Weights of a small transformer language model: 6.66M parameters, learned positions.
Each number is 128 + 24 x the weight over its row's rms, rounded and kept within 0 to 255. Layers, rows and columns count from 0. The size above them is the row's rms in percent of the matrix's.

# layer 6 MLP down (transposed), 768x192, rms 0.226, rows 323-336, columns 128-159
size [114 101  94  99 111 100  94  98  90  90 103  92 114 100]
[[137 102  94 149 138 127 113 117 117 129 136 135 134 152  82  85 199 157 147 117  95 117 123 133 160 122 109 126 129 132  90 125]
 [137 137 147 139 131 123  95  90 124  92 135  85 136 165 162 103 157 118 103 104 117 134 123 124 101 106  96 168 146 175 109 115]
 [119 118 119 123 102 111 142  95 134 160 109 146 143 128 167 133 160 117  93 164 129 138 161 156 105 137  97 135 147 146 138 123]
 [139 137 121 123 121 131 107  92 127 163 127  97 107 124 160 142 140 159 101 126 114 124 124 106 126 172 140 105 147 138 118 116]
 [172 109 139 119 131 142 126 160 133 134 112 146 141 134  97 106 117 137 120 111 102 137 155  86 117 132 106 111 120 110  96 107]
 [151 124 134 120 129 116 132 165 154 162 157  83 116 111 190 147 190 125 125 111  93 131 134  91 123 129 137 145 172  97 108 100]
 [140 136 146  77 140 114 101 128  89 119 135 148  87 139 101 144 150 112 104 124 129 114 163 122 104 159 118 100 151  91 136 151]
 [126 112 152 147 158 120 141 172 144 170 156 116 107 110 152 158 158 150  91 157 121 123 108 121 152 135 125  85 167 121 165 108]
 [130 157 112 115 135 140 135 152 104 131  98 124 115 115 167  91 126 158 134 112 146 119 104 138 102  78 127  85 144 154 155 147]
 [146 148 144  89  98 105 114 177 121  95 180 176 126 105 127 137 120 133 140 161 145 149 143 130 159  99 157 115 118 106 175 142]
 [110 158 120 171 137 149 148 176 145 157 152 111 114 116 145 138 170 162 165 136 139 113 118 173 146 148 107 135 108 140 132 144]
 [150 143 108 119 129 132 122 163 126 114 127 137 108 197 149 155 120 156 139 119 108 128 149 145 181 161 120 133 149 110 161 139]
 [136 120 119  83  79 120 123 146 121 128 124 140  96  89 153 165 121 113 131 122 114 173 141 116 129 150 117 129 126  82 143 128]
 [131  97 109 177  99 127 175 155 126 133 110 121 139 104 100 107 126 173 146 116 124 161  87 149 170 148 171 102 152 162 128 109]]
# layer 6 MLP gate, 768x192, rms 0.232, rows 324-336, columns 128-159
size [109 104 105 125  98  94 102 101  97 101  94 104  91]
[[126 104 157 137 147 125 147 127 116 135  80 157 124 104 135 114 128 139 124 107 123 127 153  91 120 103 174 113 134  95 155 152]
 [136 101 108 107  98 134 143  99 108 154 169  80 113 117 154 134  65 141 129 142 158 121 140 106 168 140 121  87 144 164 118 123]
 [135 108 136 139 151 114 164 121 192 140 152 144 162 104 129 124 163  80 142  92 137 110 170 149 140  96 105 120 133 124 109 119]
 [139 150 152 166 153 146 110  97 109 106 125  79  96 127 160 108 139 149 157 138 153 131 128 122 145 126 174 142 137 130 147 105]
 [177 123 105 146 141 155 141 148 107 115 140 125 130 129 128 132 130  97  90 108 180 121 165 186 136 136 119 108 107 104 113 137]
 [ 86 124 102  96 130 123 156 116 142 136 119 117 151 115 105 102 111 142 145 175 101 167  94 123 159 105 101 166  86 156 119 113]
 [127 138 122 104 114 114 120 125  93 137 176 140 108 118 105 110 106 147 142 152 111 111 134 157 120 138 125 109 138 158 124 135]
 [113 155 136 139 153 140 150 140 149 123  81  93 102 100 106 167 128 128 102 153 104 132 190  92 117  98 128 123 117 136 117 123]
 [121 100 117 136 111 116 119 104 110 152 130 151 150  87 147  96 148 127 141 100 121 126 100 114 121 166  90 108  78 161 124 128]
 [117 136 106 119 149 158 137  83 110 126 145 112 185 127 121 105 101 149 104 150 116  98 163 107 154 172 117 121 112  99 145 110]
 [124 127  99 122 115 169  91 129 106 151  79 111 149 148 126  73 142 150 122 183 147 134  91 111 124 118 181 119 153 134 109 125]
 [133 158 141 118 122 129  98 114 120 121 124 126  97 152 104 100 123 148 113  98 105 119 141 109 120 193 137 128 101 134 123 109]
 [127  96 144 147 131 145 137 143 145  59  72 105 143  93 147 119 181  95 127 181 171 141 155 111 116 125 146 128 119 135 120 162]]
# layer 6 MLP up, 768x192, rms 0.244, rows 324-336, columns 128-159
size [ 98  97 102 112 104  90  95  97  97  98  96 107  89]
[[142 147 114 136  73 157 175 105 110 151 115 109 103 122 125 109 152 143 122 156 103 190 117 140 117 106 110 116 149 134 115 104]
 [145 147 151 135 106 115 170 111 143 170 134 121 129 136 128 133 123 109  78 139 117 103 147 122 114  97 132 141 118  90 135 180]
 [ 96 190 113 125 108 104  74 108 117 131  97 133 110 103 138 133 132 123 114 135 149 120 117 167  74 131 128 106 122  77 120 141]
 [103 145 127 113 104 131 150 119 125  95 119 118 111 164  89 105 121 113  97 171 100 139 128 138 147 158 124  98 124 153 127 133]
 [109 123 146 121 135 133 135 169 173  92 101 105 108 109 129 160 144 141  97 131 120 142 152 137 107 163 114 128 110  95  83 102]
 [146 101  86 143 121 127 146 152 101 100 119 109 157  95 108 151  92 163 138 131 131 163 120 114 135 150 118 135  99  84 113 125]
 [ 86 141 148  97 145 128  97 108 157 132 136 113 115 141 170 132 135 142  80 112 132 143  94 126 169 136 176 138 121 134 169 138]
 [152 144 144 118 133 102 105 149 237  91 124 121 118 111 152 155 123 119 143 150 155  90 109 106 135 106 132  96 131 135 180 124]
 [107 137 127 140 125 148 115 107 117 115  79  65 149 159 139  98 138 106 167 128 107 119 143 132 123 119  73 147 112 117  92  93]
 [158 174 154 129 149 152 105 127 104 122 119 152 140 148 118 171 125 159 118 175  93 141 120 117 145 131 132  95 168 130 125 114]
 [156 100 151 105 116  87 126 114 180 140 106 116  94 137 152 143 128  70 168 104 154 150 142  77 113 102 121 170 138 134 121  98]
 [153 180 132 138 140 170  96 164 143 126 131 128 132 103 135 163 136 149 119 111 123 157 106 133 122 141 103 131 140  80  74 127]
 [148  82 154 119  82 124 151 149 101 104 141 134 147 164 102 129  54 122 115 148 126 114 119 107 191 165 158  91 143 148 158 156]]